config = dict(
    vocab_size=8192,
    hidden_act='tanh_gelu',
    init='trunc',
)
Each number is 128 + 32 x the weight over its row's rms, rounded and kept within 0 to 255. Layers, rows and columns count from 0. Numbers have three digits each. The size before them is the row's rms in percent of the matrix's.

# layer 5 attention key, 320x320, rms 0.0877, rows 133-187, columns 240-319
111:098106131067196189068101128144134137096134090113098104107150125127117184107129177146177125123123135150227104092158086146163149079107173151140166063151107145126164147100114121093142140174089171144090116155079157083085123146153095174119080057
115:148132134138128175130088127167112114199147141153113114089093138132165153095129119137155149106076140174141116140105093161191177095092187197139119148132144134102147130105112125144112132131136111113133133169053124137136142143081139126120150145
109:141128120147198102170123129171113154144144132147094158089138139135140149099144110133134129126112155211157121120137122129144135123120142206086138078076153098143209147133093104207122141151166047132193159123107152153081079146133139102132154132
110:156110116182166192110140144083141060143100154092122122090162119092100079156114134107163124147131137128141088128132138119119144140166090073190123201110109145046153089096107091120106121155112126056156162154135048058098154120111090134140141168
125:140093119104113121117219120182126110091108165161094149142064136132050137143101181136120171176172062161198119158093084113084092134155152166135075160098175167169089166063036100168117103109134150125150128143120159084118121142107076117134081124
112:068159089157093086093105152137153080101156105157106132189071178134113173147124175143105120142197103131144161075141192117121123146074102144142165108096110109105158149132108106138115125117116141167126094130130113132168151062159129128088138103
099:057131144184090107171085078110166147135061131158176132190150123138126176146155160119119134126116109119117104111110086071077188149117149103105146097111153133139089155102119160157175101149187108111084114144110094161141177132162065051149088133
108:154134140140121120179099113135139148097106115125086172117097165111136157165140142112215135138096092169147118166179140157100132126087129099106119151191097098137089192149050114133062138112138158092141103156109129090058148138094123104163107121
105:116106168162143151142157168138162058105113140098118113126183094133114082068172088166045071187114146080098157171103125115162143130078127102196140154153154071176098146135168108130114121109110166133182149120093115138128159114140122133123097125
104:149167067141134145097102152175110146187134090079134141118152118091130167076050144175138076105090175126177126132164130156130172177104130144099105141146102147166084035051083143116209149100085149122155138111079105094091125117095169188132138132
111:127134104091107049119146160096146105115102144055106103134084178128106103099078163130151191106112161089177153162137177148156099158116184187105108119143131131139097118150071132143137060144126101148201131149119188046101108055192123150116194116
117:119131173134129116141132187129175127128132136160096130131121093146133093125076120126103120151068210130134108153097092182089137182071180113110130152160089165086130099128105122111126126192128108063095162133133120149122104115087129143164074170
115:099092135111190149118101155087134152104084104145141119108141158083057168132116145154171128106157144144159128126120214152133105098130138174155129136146136144086163138135155137119168154141111092071124088127108188086136163082138172133111146120
113:121132108165180145130122142099102130113113130092119111104148152087129149063164142143123169082087115117109189191131160143145135167115125161133150129143143110102180161157173132078078074131110151152208089130104182178136094148129133176112187120
108:070128029117114082204111163111104100135131147142108114099166156145169152147148168159145061148060122134126157127125150147112115120126125116126139067124175137135179109114149125130155089138073130120102106146147114157111080131162156108136057162
104:119165141166070148143162177174186165151111161122182185147116127150143130090151159125179101045122146087102117116113168152130073120151156157129122140150131105085196096109099104159113140168133115103159101096140084057170163056086171086183164102
110:139096138182085190093127099124151190141061125070136195118123154119087129112098114149160181108080058161132125076212120122176092098152171185092110143113138154118113143093192072103140142136112038128121129096116138133130142179210135115154159167
113:140086153138117128166092174163137113149153150119108093108118140145121113139136042088079062116171080093160096136096145111162159111093131103173093118151091090100169135095117142103143078150084139167150167106127171135120112130098085109124132087
099:171093129142085138149089138114100117113070142094154112088061154075103094193096185166089146115141119154139102122187164116102080133155126081164113102222089134110125205195154148062102176135132144169113119135149094134201137095119143182056132159
110:108124136074117131127086151145137094083149169125143097098094105161113103101117172052117103129134096103137119087126128106155141106116131135157134144168088077137171114102111145167124114091120122108120094093191117062136142199066208072131137118
104:136135202128141186103098093053208113136133149104132130042139133118148152102167112177123165119098124145123122109092191163153089065079151175163119160159178132169135118132101106152157077180172176154190049114068139156110126075115129130113162146
106:142177144141172230167183078128085105114152153118055180141129101129111100157136114070178183154150149120123139121129098095165173141153104146108122213109113111128149098107119180152095173146112120082105090107111151153107127133092148201111129141
114:137111097232091166098147101088192137223084119149146138079146106125210153112105130160138136102119103099099129118159096110097140150108114075199119131121146201078118177150153084137108093123109156116076102108094129125099162046131067179121124108
110:138157082104143131125110118117116160111146114151159126115119087112152100108088127104088115131139159145116156138125120163193120152112112100148158113086116129148153136154194056067121123099161130131100166131087122102165154140119161094081159126
113:160126157118068134173106148143179197132096186096105106170112040095140131150116153087191125101147068119141139120140174120086117102175142122095145134169109149135121122109123108114076145154109126128171114090158093146114130152179136127103164177
110:138123130108082157137133116170115174153143138064104122112139104119126051108087099099120218158137100165167106089168135115146104095125122108115176129160122157145106141114155112185135162123072114151077122149177108140148127153124102149158098101
121:145162148101175089052092185101138105152093136095132125123158106131100148098197163176176168149136150126137167094158093119133106173108172104140108139109138117075108111094117081114085163142150130135139096121073119105147139129178117154097076078
094:136192118142108125132184111123112084167123120114152121116143198111112142110148107109109116138039124154110120157132130163075098135155119087176013109098139106129098073079101122117113128125085181127148169184125071124173121120081078155121095168
095:113117113105163085137118147191127098131114110170058160145147144123107105213101109104154118180143109143136153167133095126142095072107187111102106146075107180096114150136110155157138127165134081158103081188176124105145120136158144067119116100
100:166147102099155152116101132151132159148117136135154099134111131129114133096111145146170142133102034141120144131132145161111161066133145156127106099167127125140164124080197068196128145128136154084126097133073137112069118177091107111094140092
101:174107138133146163137075136136166158077167141113122169143122120135096173093147122107157088178188198094126109112094154143121191170148085110090179115138123193141070061112123105122120100144167144148035168080115097052166156097136183117118125131
098:051105120155141084140071153119062120090097115110119107153100124125156062196131062097153091074105123122139110145125119162118150121150120105137168149117100125104166117164157134093096149110077102149152157110160105153099177150172092178085112096
096:109137126135072096119172152113092133185089177104107133160134089179062134119129134109109092102083151041143117090140152094110124152134116147156163088128113121149118126131089153169115077119135152156137179127192073077148119128125171169118190142
097:128172133162139128141116081113123065106111143136093164117110117084114122146093092124097148179132119121112138166186142188095040143072100112135141139127108055129103125104136139140059130130143136090127119130175097118169091150126173111106125096
104:133137156148134115120071115098123129091112124109075079093048100102174103184069162123108162084086145110096143132149079105097107185086110151142157069164159097160164118186111131050143104132097192152140170153135106202144092138069081185132167163
096:173124141151152151174111146146106077168080211134096152115157112121110175103164164110123088184064107156124133046115105097129204158121097126170140095080173138105159105155099179076117151083134143138156103175120128085117118072125134129143030120
087:144111148107101126096136166088187169079133135115164154164113099114097091067126145137142072141153106150125126141090181160162088122119125064137168086077097158100078164108165111130142151084087167156105082133122170097154146147150195112137077148
089:131152126147205092076111151144126107105111085109108106164188155114165101129123100139187111119152155117161146136180114129169134130100182111162115098142151148101131073103118107151159092061087065116151198179133199084161149147124100139078126133
097:129174181102105083123109162141163130175176128114115119100153162187121213141167154141096075099118111102151133102099161173151134090117132192105177060134089105118129147160135164159158165157133105140140179155130128150166136149098107094132117156
096:065098085115104121081155095151096173107163177135098097102096106084148130107173109127134114133107156088137144181101108102096141179166116122104085107120081112160116149085179130158097060120103134129072113040124106132124136098142115128133108088
091:088148124048100169127152111130127126174099126121103175113098154088171152114110119125155081091143107111060102088135108081126125060098141157099144129101125111149124124129045140108126114132108164141101110169050146099135094160164101180186151188
089:081081069122097129070116153072113093094126073113181136068100216124143114107106114146098108137118109095123163112161137078126072100138132064160098130174181132164150183127134105138111104034178089164114105114117150144120117170142155155142075112
101:110085125129116096022153118128172127127191122076140097141150069200116163132136123132120126153177149130133110120105174158115091110124139100153077187161054118120147082097082196104148137108138149115102125174107102124149098150100112181115185076
094:166141140106165127169124144148089139107095112124123092112095133179135090143146156172137112123139148095132111063150125116113127126145144126137107096131151088136140146096103117143137101068062153083131110147125156155152167115086085136138076141
095:121162142125172068122163127158096106122126151135119100050159163076110099116161160151095101132138096161132170114135127153121121111130159141115120164086140157110168113134106165190109080171172098129167172184126085069158021127164097117162052118
096:148122137101159120102061081149129134097125088129169158195116171134178130133116091110147155098107107136146056148108181153144169049061112172114111150127123096130133179143106144113194164130110148116197159175179149139077149122148096180117109134
093:130096131116139095113108177167084126153140196143074145095166097103129110147157136101149165145114122158154179098146109178098140062133092169142120132146099104067170193153122139089113156140159118063126086136153153107097194129079114122123157177
102:130150152126104106112134145167108180142125059125129153124138166075147173120134137146183117092177122100124150114141165170092165074062225198141143168143139092087169109135060128164144141156067167116165148134109130128128083122106118190125161087
099:123149146145108140163105143192134082148123192156205095164127117087110078152129133109093105105150147146155127141114078161138145126156080064116116208098140103124061143107101126112104121074097188094163142117095173081114144098151128135081126169
093:144122141135121164137152082092155098182089053187121130162090119179155153117149082072142125159127086079078113088130166088133170150089121124200168150129097132073107065120123151063095146113045108103143088130136140165136120137123100135080147118
093:064063158117077058141074132130155124159078138146145166090126120078095171087080172187136113059158126152146097108178134150076073137134127121197062131238092166119122125105145141146120147135131097093174113153097089109117128132175162083117174109
099:085142165160151140118114117116141113169104148128063132093132132120148164102115153171153130082159149130097163140134106123167102127136133190085116098101154165115161140188164073116124109072140111088142165130102103129151128102141144126169121168
103:099063188174117118094099124111163126093112101129112099108103152094102123146131096103045063119178149124132141131114114094159160103111132158099069107117154126148163100126177153080185122127117134138154103077122146195085135173150154134125121113
089:097136148088134062130116141071091133170169112142131129113143078086135156090077040160121125096074111147116123096147109093075117152126116136147117154100166173048106090168092115162092111105146093076141166144118122130089182134117162139155199155
098:116099073146106114164139124140136145119110142192183080099150144134138178117124092121090085090128108173107182165130119168108048140109138103106102183188165132119104130170187141083091118213100180113114060178146125087118091138135162166154098075
# layer 5 attention query, 320x320, rms 0.0907, rows 134-187, columns 240-319
108:115207153082217172087187084111123144165123119194147094059116165134151091122108211159155175138116183188134135188083134171142085112130156155151113151107181123112078119108078124157104137109168081121100150180103094116062080165106155101059124111
105:189158159110188144140108086126124107086120113202060092088136080104141047171177221136131102168125148144125113145174085160149150102137146159084064139113129112072090127087137189151197114079168134135101131114133141115059098146162066143126100100
105:120155100139106121155141149222142141137074125125170153138154096133097136125132121097125135099169110167131105141124094112139104119166150158086092092142136091169114097172080051106117132149137096160152145111133155164170157097089111135102080138
119:119151061080131097173165153132124109119168168130166158110079145155152111132119177122129159064101130133128141169134076140087084232187128147119143171101169154115123143142091118148119150084124088110136095110115128155125107128143127156158102123
105:140147143176123122173103163067120048084105125142135167117133123106158138148134117146166129145157144118193120092154139132170085104146175159095132156121130084105165165139137101131150115114150089113149176154114164147064131068134099158194116161
108:093135093121072100111084190155057159151145106109086139136178112177172135121134115106157151108133104062100118117164104100127135152080133158145132159041164144192150131112157064133121114112129093092123138049102147130126133133164111138092122110
093:111128131117106132174099142142097133095171136131092108142138083140149119173121110121168121091158093129214121147103153169104129165137045141168131097130187114092108179163198170117109104087154194191116110116133117152155085123145109152122158103
090:164161102192109118122126117146178124172149152167119118190105094196152121119118093113067096172122126164122185103131097095126156173087130109145139160172196124092145143110087156079100199123108116183182138109151115106139164142095076180141125140
111:146126117179086180148157171115135146073164206110125167086147092119141142062128133125216143121119076125131170137135146088189083035065056085118154157138103137111181117206138040147149092128121160120102166144117126092144147111139126170074147129
099:159126109120162114138132155114137125102113148185052203134137118119135178110154129123150128088156138108153143161175129141152126144069159067189100100095105126148145129119121100134101086125126116121154111151129128139127170178186183100119180095
098:157136134166138142100080175117134126149114048056184133086150143105115144156090168151143123121125059106098095172107137117130172171074062103114113150057151117120147156106144067144140132094152124137111110116110142096092161085161195137127137139
118:134106191098143059091145106118126141131122136155115100141190131164139147110115171131114117159119186155100136152129115167105121149135090126093120177116059169059063101171114136113125160087139098121100117162186104140154109155123150165102135104
113:099164105137111095088138071074133082133166167172074098139115141157110110122143064115111209142079150144126156174112095166120105131128132116098103156145162169096096176162126212148106162099092201157158124124121089150112103135139188107124144125
103:164109114115129172103151112079131136131171134112131092116201089123144134081120088167129183155139124133100111099075052103137044127069129129149138137121183144135118156133106117129190127125079167161129098187128170154088094165129072100102072140
097:057112133162139131152179188157141164138080139191057134138079064094145085153091058109150092132176168148108182101122151146135175164120163145196086208185102147058150099160083085129105151137136156094115140095125187154181151066116119115078132101
102:105119164130108172131101106159125113081132145131209111148147175064074116078126108124125120123127128067121122081152123142128140050119138150164083139092093165114092082113182136054139136150183143179049166127065138125131133116145097112110118132
111:149093156058126112106148099132093150099082122125162113119101124125070128166133149113110129135139174084114132146063086140095182152119140107139060091152186135151078191094103195157110130115125089164145116123096153103062087193158122144112164164
107:137138173158151119135140153099185166232188091085156103119118103122124174144173090135172118166092190083097153101131143093136169107134184156154179111189167164143148120104152113141165117124141172144151088105085159143118201074134130137140124078
108:075145129202184109119093184060106170143168114133098153120151090132074106124074092117111109109130177069170133151143162115127139113127152132064159076186161171118166129110159161139089129105137126114208095146131091188065161104154119135097139151
100:158137087160155101145212142060087133084143088156107164133199135178088159115113106116142139107100096137117074120166100146135119187179114139110080103164142091207154154156095141150080123135161121088106177115122178116196103120154146125133148129
101:106130063113138173093146113115185143109156085156136156122138133132173135082143077131169130175094136123106100157114053183142151101111076149163176122169161038034112108120100161137041135149113081156105145129046150134081112150116100142121117144
111:151086176070121177055151112123106154123132118116100153103149107137101078135114120100135089147123160132137121145153082162107084079159124127191151158114157144140101140168103147114084126093182144153108146173147134094141105168148094169164066138
105:095134111162151127192116132149129134142147190111095164096144138092112153114124130076125151149170150095184191097117072131155132123115152071101168153113130104135130111118214114120132167127114108180138122070090148153094111133104130088122123117
105:087179124102100071099108162066130169147103140140197189150148162111135127165127117117126142140076153113167164137147119145134131145125105084142103122126096158127129131139117110154151079155121080066083117140123095109078158137142151129074177121
117:129123073081181138092079124080117101129114185130126117114110123141140128103094146199159137126086113123166179184112105169134079153114142157094132137102130137141124086087157173119167128146086137112166139128161135106143109192147196153167151123
119:075114151064167110102136105149107152095131150123137136100171088135082076108144206146115140145127158080127156155096118141150062138163182117092071174125109148102108092143143170164103136093157145154130126148160109134213149123128154186102163150
093:151110155181135108127172150129181137211117152121160105129126043160140117132146142119116082097100094107093083080159156067081162071133155146100128094171129137173181113114124126135126150091103098110061155102123149103144040091142147122128097084
092:146184165159157136121098081104148103064126106146103109135107136158153115109093102138097131132165154096158131086132106109159175110087132157114105181135100125096206130086139115137108105113127052138140186113096108109131112170142141091142156070
101:173145144108142184166128121126104162069117162172126104130158191122148110106123177101141136120093102076196126177133158142076146168127088097150111127106144080141113162139152149205147065101163142135091103093128150151143104109108149135150141133
093:176113134148130098130161183092162117174107110166150127136120133107108151116095142133131088120180131081109147186133147134091116162161154142140082135102132107133108078074163112129150065124202062073075091159109103121135115112122113116094135141
097:112104157151148129098041137121162113182113129164186162176112137156185096133115097151129133145141130111156136119131150129137159082116133077187133135171141120113113169170108072084129084128143115186125072124133118165150111114132152144078118061
096:090151122135111111148121099116107163129179127100115147091143101149131109158152104168131163164076192175086132094106118064217112129113173099111107144137118166119145149131160121120173135147125127081144095120126086116111142098156106135132166181
096:130143093176081157163155150195088164095099165136167126146120097095120159140108086138115101139060054140161092150130143111160166139171081131089154084100061107141144108176180070083158090146162141132131123068158079129126137180087112099180088108
095:202172084184036150108130173085105197101130138138129106056112123099126105129112123141159174120150156140117138070170120068112142065130118061156213096143127121166086131134074105165153114079152143093146103161134118167087161083164145102134156137
102:084098169182171141071085116105133148130184142118091138134097055129162135147131116145121107143120152101169151151099126155062098148120178143139153166129096141136162172148063114145085102103100089091191050132186194118127195137138171131143086124
088:078097126125162077131112073076131142139149081112208105142158125112101131101067153143081126182152133111084134197122158128081132136169158091156119150117122211120159219150151194124183117117138131145136120146103150175090132106137115129115125166
094:086144114133089183110133108207095100136120149115101112117175089079138072111099173096103155125103100089088138144121066145085162091187121089109166120117113149131138054148103114156110118110130174136160159062149137170147077114194159104131146105
097:108146168154139105182139179160155158114092133081106184077147088078151089161115146131110153131129103173154117128138114148140146125116180113092126123138072116134136157168165096098145115141148147160072122127119145103061090138168062168155081108
098:112141101139147150137150170114128129162169131124089131136119157139093083137170164157161210124124085176147114133102081073140156142140060096130094151106176167107099108097127142166084118109155136189125124129128144086125109163153109106174132131
090:121128107151155125120158110124130168188082134186122095119046138200159181134122080105118141128090117116082132096159080122187165039091135143102134161165061134089085113147149166096111181173111048165172069085069151209127156162173103107095110118
094:102182176130135145123139094121117123162077083131158137105085187130168154159126146190098130150163108092115080070139120157163111161075130138137125152135110160148108117057093163119116158155145102116116159127142109177123166134170147160121154181
095:118131196049133089115170144121095098121040081116111155096106155095098107162166157081142118081120128134140056115090168159110140152114080141170091075102127093123136122163174168121131126157185117187135161122151122143113213138170141050165196169
106:153129168161137136101182162095156198180075138123148166092158148106092074140142130106173160136137108146133153150121112126115154100168107122148158119118129148060144068135088130137146130140148143106117169115076153092060102088153145175088115154
103:153148160151165117213094092152136035096131102135122147123173166097151100172135192161120125086130106153160135134101127136158165113134119134093070149103106103139082098085104081098164098142156130167065132163169165178102090122147194108142103139
104:118143164143105102160158127186133104114110078091134142076144152217093128106095196137126182133152133061110095067078133107134135097162147053100194037117104105121127143124128136136110176109186139112158157127111189133117132145122117111145148116
092:144173171139121150115150152197156169152120167150069149134120170036111100173108156136151120150141138166148125145099142175106154154159104129077118147133109114105099160185116107101161135160143117150116058124153083160103101145139108118137190084
107:134074139113208105095165140112026111149157150120127103042129133143159102090166145149147126137168130168112118165198140142125070118120138099122119130116110164091115120159151163119183066147093123106138090143101168096112076071119152192166110167
104:101092121158157093095120146103160123175178121115136090126084136084123089142160135139093123065135151112185202155072094140052139083141178137139103123141135139123107165103082179163142122111120131105183071169149128175113082136167103106064128107
096:100084126151148112113142107102140081105164174092106112066138130126111128117121132142099190144097112146144132072171157062098095080117198131076153131161121122114147099108135118110163084117134177108120082072160149136164159111121141128117067226
093:151158153160111124162127160127156131144103034153113112163093165133111176118125099123159090106126095123072129150164129105095139152076158122154079143118142148159141098091159078069105122139130173181115143185081117103126101118144177084148124115
097:130117134164119136087111135145170102204164120126120086080102144114151138149074153083120159183103103113149190137119146169148119128163133128105141193096115145187136094133104134166118108115131135161115092091113109128128114098151183117146162120
116:103194142176151121191074155140152072127049090163138138124067167103119139159140142134134172109178098140105133100132168134122174116129197109155126067144147140158217134096098115104137113129134074152123111089131076106105105152137122135129102121
093:074099135132134145108165087130113181167151110094132129133152145108142102148159123111107182133114156101107122086099128061166144167132117102076075180056068139084126107130158204098130082136127120108098083179169125151100156133115148156154088206
100:149185128177152124129143100084145185144127176161119129143168101088113206082134066151114130091041159150083145126136128154126134175115103154183143127138173149108109114118100119098023123159093107152144108125118056125173190097162166099126158111
# layer 5 attention value, 320x320, rms 0.103, rows 128-159, columns 240-319
146:122122081174162156125119095133164112126072178088124168163148158172164119165114128142169105154100105100130105114091131092116147110093120125169108116135055062124127059157209181191155103161152103155140142098163147138197124085188118188169148172
146:248158107151151122158116157156088142170125099075167140150129104110114133104097113127129163108124083120098114124141183126136133116171130161126158133085118122094094162174149105151130126139129105193129108154150116147204104113131091144021115140
139:125136162117114054151164133097177155135093109123129130109065178123127124115135108135081065176060142134109109159105103136145135097100106108142152107160147093163137083181143068077118139102140151150174112114178165115194179110102140137144135141
144:155140144184197150121075153117116192066076109148122138105156166129131131100081123091132175152049131061131179119144085126149138121127120153043097158089131179154186136129127100117168110155148154062138111125130086108149181181150133091050108039
138:096126149168120163146125162103103096117139135170064126136066089172114155154069156091128116116102111180126128083138117123151113133113099168104144174168072181144150140098129133222163090156141134095100135114149164088117065125146161126122122132
135:139152135067184146128104125145148138087127129174109137091154178064127151105179119126199083112112096188105086177148099131118128108120141075115154120138109098049161104130144121123138122126114104078087141174125058097173115056112120172189212076
139:124118175035136171093162153136144195132113179162133066162107188106117143091083213126109132144090133100154132175141182110110098031102132123212108178057142135140113068117144093144066111178128153128099143114126143116092159132144121150125111150
149:185174120132161132153106125157055149185104127162152133120133116142152151135154166126126152101087151141189161100156082113076155113144118115167115103135119155113137104174087146151058137106096120117115121145071157185116112075110153174070142185
144:150030162119133114111123110050101145118119215147148184076142136111152132100086117069137160128187114102154126114131115103083147111111137118127116160089127092149128160147135116137098054106168114161109164085173085151139123114127142092121131146
135:079133081112103131099140084125116170136186183112123164093147127083185075167104092137105121116162142174124116136162158120081133167121166153143118127092123186165128181095143094151106166065175118158166095172117143051125170161161151106121120103
144:159081151137183153139168137097090147189086149123104123112122153105097102141076161182135131122164110163127144090177128143115176084143111113217108152123140067098090118120156118094096110113092197120187144107113138088176079064167182152109119121
150:101154089140086058093080161143161153178203118118091098112110141117126150126124104052069137119146119076174081064118156167126069049091130098063143141154090095094083144117092152154167122087136201115105137104118136124174093170140138064134103117
140:155092146152091154119147133155108123093118217129154164146157101138131075110119078118083167132101185154100099104133139132111136110185145131140137136149098091125110150086178138089166121133125090104154123135082107105057102103120033153159134112
133:191139085099079134096073196100117112080118083121155118109188114100138090146197116103106127075088082168094149139138139137119152130059096157146094127098187076132076139079105169126088119157060146137136123101163147182141126171116087105077136144
140:083176134072071152136080171173135116114125147168135129112144083117097094138165103140174073080138095130128114082165139155122108096145171168107114096115194096172149144153131132143090145109153087153192118129125149150140131121090154104209172151
136:081140073050149134156130160103130114135107076134109083129163110069095155126166154129085080130153142123171067121171117135112156082174090160124050156148104118134122174181119176156140088199103173091150174090168111135097110120131160158069082073
141:107113115127153071127146120086185163097119126143158090099192133123134136133048097109129099128092135108169127208087146143119166162082200138139120132115059113158134162087112117130105181155089138143181111141094222096132101105171117096099176128
145:138176147076177130160131045164115085098131099105146107094109095083057121122107153131168103145123098140131216156160122126091149081119120055092165191113168124099140150115125151154108155119134095064122143136188109125149085127117119125177120140
135:163140136129182182144095204132111153164172161133134065094086101092120101133120128147168155115144108122133150131083085134130089135171092111090187135132082146100133126184055153057149068150131069164151098146134134117132155145135185088102127156
145:101150165090102103146132185087121147130127078137115138106075119113151151127105102108125216100171076198133119071127118163161064142157139121102158155126151119156120131100132149129113228144092123081085078155161174164081093125079140129127104168
142:134120146165127139127099166132179099115098182126127137130150152095173126126106101089118194101173070081143088121110124147133122098153103116150193120105141109126088135130134130155160150152200142138104134156073110095131139154129119101071109161
154:193102099110132143128137145120117149183125092072136123093161114162118107121161108167140139126111155115154127100130089117127155116108177100144149090130155121166098174131148122059134157172103075120123164154154129167125151117083114122140124124
136:108125101095167102131078129086114155118194149158149134113148118154101152134159138081139135075072039151117145092136133147139169106155084087181073147207168188098141107109179182183166124095080140123103127094144180082208117138167135119127184132
126:147168141084050115138087091086091112134119108147117115158107142140098164145104177131172198146124160118178148144121137090137118093132111104106103136157157144149028107095154207120149146091184128134181078144148102139104119145085088103149152129
135:100125073134078125172138153107141123127095170116176166133170176090154184147127149137169123113139155111170085137195117125121170159097057123105089054150141092177114117081132164152113125148139062113232098136108189114114082131147171160100114129
153:112094092156143096220161147139105142129137152102120195145110171133144145086112176184088108139104136104119090155151168083110105131118199168140165133149189170113162076144154148130183180094082105116126162094216094192132058152117094113163109086
147:114124095157107144077137083127094150211135178129078035162174135145144144156109127118120107158196172138188118179152139096104107171144135164121145131140152106123128146096153093092170103095087157101112151167135108109120117167095143131134132116
140:111152150136093176105075134111122150104163088089127167109116148116112164128143084144142123071150176153125101146118193089161124150153144133108086091073088129188072140101150123152086143147143136112199068111133102165155181170134114191143150082
148:160141121074133193118135139123098129083126111149138139127145099173154144122107086055195139124111097095121090111082107081128095094156104163109104175158139177130177165110127047116132103200149109083086153135179139170184084107112120101108101117
136:131092100180151094181102182098182151095170123149141131108086129163098139081132103156167082092133121092151130107168132160115147144147160097140085102100146134142142154115142096166131174100152135110178078109090175147150064104122070092136119128
137:138196057088115124131111120100121096191132146079091092144082109145146112127142137146121106109130115183116151097135189109111146144192096128108153130088161094111162069161119123070115102137109106127130155180118130096091069141131155142084128091
147:155170178165142174165112105121150155121133154163125128122143141141185152085122100076109169081081128161089121170056158151132112110069103161112151094129074136149080096167052076136162153162177143129123162101093103150194114084111152126164052132
# layer 5 attention output (transposed), 320x320, rms 0.1, rows 128-159, columns 240-319
116:112131033111112143145182145131149132127147194132129144102132194117138086112152056139137163152153138094169118109144155116185117084106123169176072111122172069184155147163105158220084101237085173153144123140053124077125119177197143126137125179
117:116124120154113175098146118113141137189127091135154149199099105076181134144148087090129117163130098124124142067134061058108065057144149109127162147167151119158088115148128160133116137153160127153106149126104103124207146159129109147133084110
116:122109053026075120189134157162143127126138107125168107039066148139118139152081145171165137117121060117140107211085139193188137189147156108179175142107108172174110155159148136115117131152131152133171115068090121152134157166112122149127127097
117:129156157177125093153150123097090124094136125135177136097103102142110146059113102098139122111135130175125135110086151139103133193138123166086083189165101096122108117122099097144101118113179128169142165056124121120186152147125084129116127118
121:061118134116088103158174125123125119154092120158143115124091177103129129156105108090169113113092165172070112122140146160119120130125127104114126231080177099115093141109134145163112107157135134084155091162132115086100112081117090120100180150
113:168113147116119112099083096147107183141126155165117079131159107142172105142145162159171075186138138046141103105047120105102154143143187094118139139140153108068136148127108164143145131092099104120115106102134145131139066066162146107095153122
118:117082101123145078175108151113131134064138112142155140148175117113078134128087129178099098149134188138189134120080139091131099171086173113124120162084129143162093162081128145133124113123157081128148139121111124136169131095173141090133138116
122:132173077148187145122085084139131095097116184086184139183152095146155073074130153131150101148095147153185162069128133149078175080125140148148172073133053134134153160151105085120114158095085189090127151178162096177087162080118122099148130133
118:143111178204082130133108115140096040160063199118151201104104127122127117124117060166112125154165192084137147058118138093128111114081140105134176140114124161168132151124199114085148084153124123126127085138126137097117163107195071169105085115
108:101112116098152104132062109122140119125119145111180159170118127117182077101118154140127117074123114088197112170165212108169143111138128158139105139077140218113156117158179118152080131116098116179126106163101168090165133146180128168118057102
118:186120161105082065133135071110085147052138131158155131147098179171124197154168117111104138082184110107121151058137176109187107128138091083118129130100049105180128140151122139122169139153138179141146097114122091104183154156138129089131143185
123:138141188157117101174052163098088133097132111124146149097178140121105150152082124121103180145135146077099100149138103175148143106085099120165158116095122108089102123143134144112148120126058115139166078095121171156103103099131103112154088136
112:154091126113106066098064152109133146083124151082114103152174158123153114107122086153175130155101170134132144172136132087118110098134039130150169119103127150169143160099094129158138062119050103084116159132161117104144111148122141129152133177
111:139154104151060151104121149155141107153138061075149087099166158057088153122098109165135087137104134085152134096163174133138132142132150129164135160165121107112126192183148114159130077147084134169159162117117095162169129121145079081073084119
114:143139135149105143090035134144124146145179136085118134120083156100177119137150135115114130129149084131075183076144147126152151093077179147208124104076117145098084158101118112149081057133080061137143111139132186114094087112105085134119157150
119:146130149069110129136218136143132122158078053117106101153165179157132104127101071113076160101155139126170200104103094114119130137170134071141148101137113123132074109182147176102105143180097153118071197079136177114135103100161114143119114110
120:125131114080162147122108131158072088133093127134125048104154170154163117178054158144141133138098149057157116174098136171148151068111171151094126120156109111143063083118191084107105190141081110119079206131104109161097128099119135163127080133
114:155155103143128119105150077122096182188134145145136065142171129121108128157095164119082143137098160171107162133125107087152140143129116110114135126120112070106139121166133087128111152119127134138139076186110113100175136089138106070148161133
110:142076143106139097117052103140139178123115146091086107130054130093113090111098161122160150097126148130090154143139112129112168112189147104117097052096120059120115098108120157144204122139158167177085106147175158129116132157109112167114107161
118:138175127165121161195156161111187127160174122123109135148097150114119143147153130145134109119085150065067093063174147153096145130127121089146169110106089112075088129158174096134139134087127144143119106169173122120158071135132117134140119122
117:073085142167117111140148130147107150140095125151130136114113158093135135158113142138140153125138152125095107085112170087117156141133149092113114128101079096075115129142105100122113152103136076108114078133127122131148149151147150045151096086
123:169128133083159112130145094098075108104147141075137186103123140123147131097108108208089084152114149081183179092201116148116137141089154066161151151139118138125133078139111110124119100160072168119087163104196076125182162122137133115149138050
111:134180118145146167123126187166098104099139161121144115137193138117095104132065198199148130124125152128091109060110098127087146116149133128141150142169122147126134123160141176117139152093150137121194197147090130124170115143145069167134117158
106:136144104119127152128161162053135158132110127120139187152157111152112119112145128150125094205170137179090118133118158126128139157146086129149152135141105162075088153143092155077082142115107137149117088098132127074137154043132152166150120143
116:059138104117137116097092125152185052163118130131106098098141109128110082083143156153123129085136095094151198170139097072125152091081080168076152192075093157150106112102176100118099124164092144160143137116124051101116105150109167163089134084
116:103148132155116107118093190099133113019131144132114136156125169083191111129116135196120100122113110151083140156096125099104136166136164089129135116188138162095131121203168118171137157175092101143079191144107147144159216136095095135136088139
116:129129106153111143138074135089085137082050153079096156159104131141174179169128205158176112082191093134185113149128147125127134132110099142064145141094127091140117140165155055149141137116103098115109173093166186095147109109163162097160092127
120:139204188140095156108120162104122141113143121136148202078121101106169101086174172155149126104183098082135130087123100129180141099102115096071110175105136102124136107134155121150101111136129155100065120106094107143135168123126097142083190130
120:169121117075140150117136064145104143118092123146070124097137094080073111165114071136113161175120125162084111148136124124163128100059162164086145133102132146121132176144143144154084186132136087139115162173140140165148127086088077146148214109
110:074124210120112153126145123166174081125144124131132139092099121149120121089118123126131161168133140094080208164145161091129125187112086129104180138134067197083096082091134126154111151117113115139095133090081141167173107149101186148115144149
113:151144097088132103109138087128116052172104096138059171122111158153176165144189093106111093101112155114126182096114096163091109138158098060153100078113132107132153161142159092006072154135126127141147167169127120087123130143088132151114157093
117:089143206109114083146141123154194149099104070118059145156130117085154152105130131097096144163103174190115106176184158132140117096134095151144176145112088147181084120148112188156175106126131139128154110132122141153049169130130145102135134165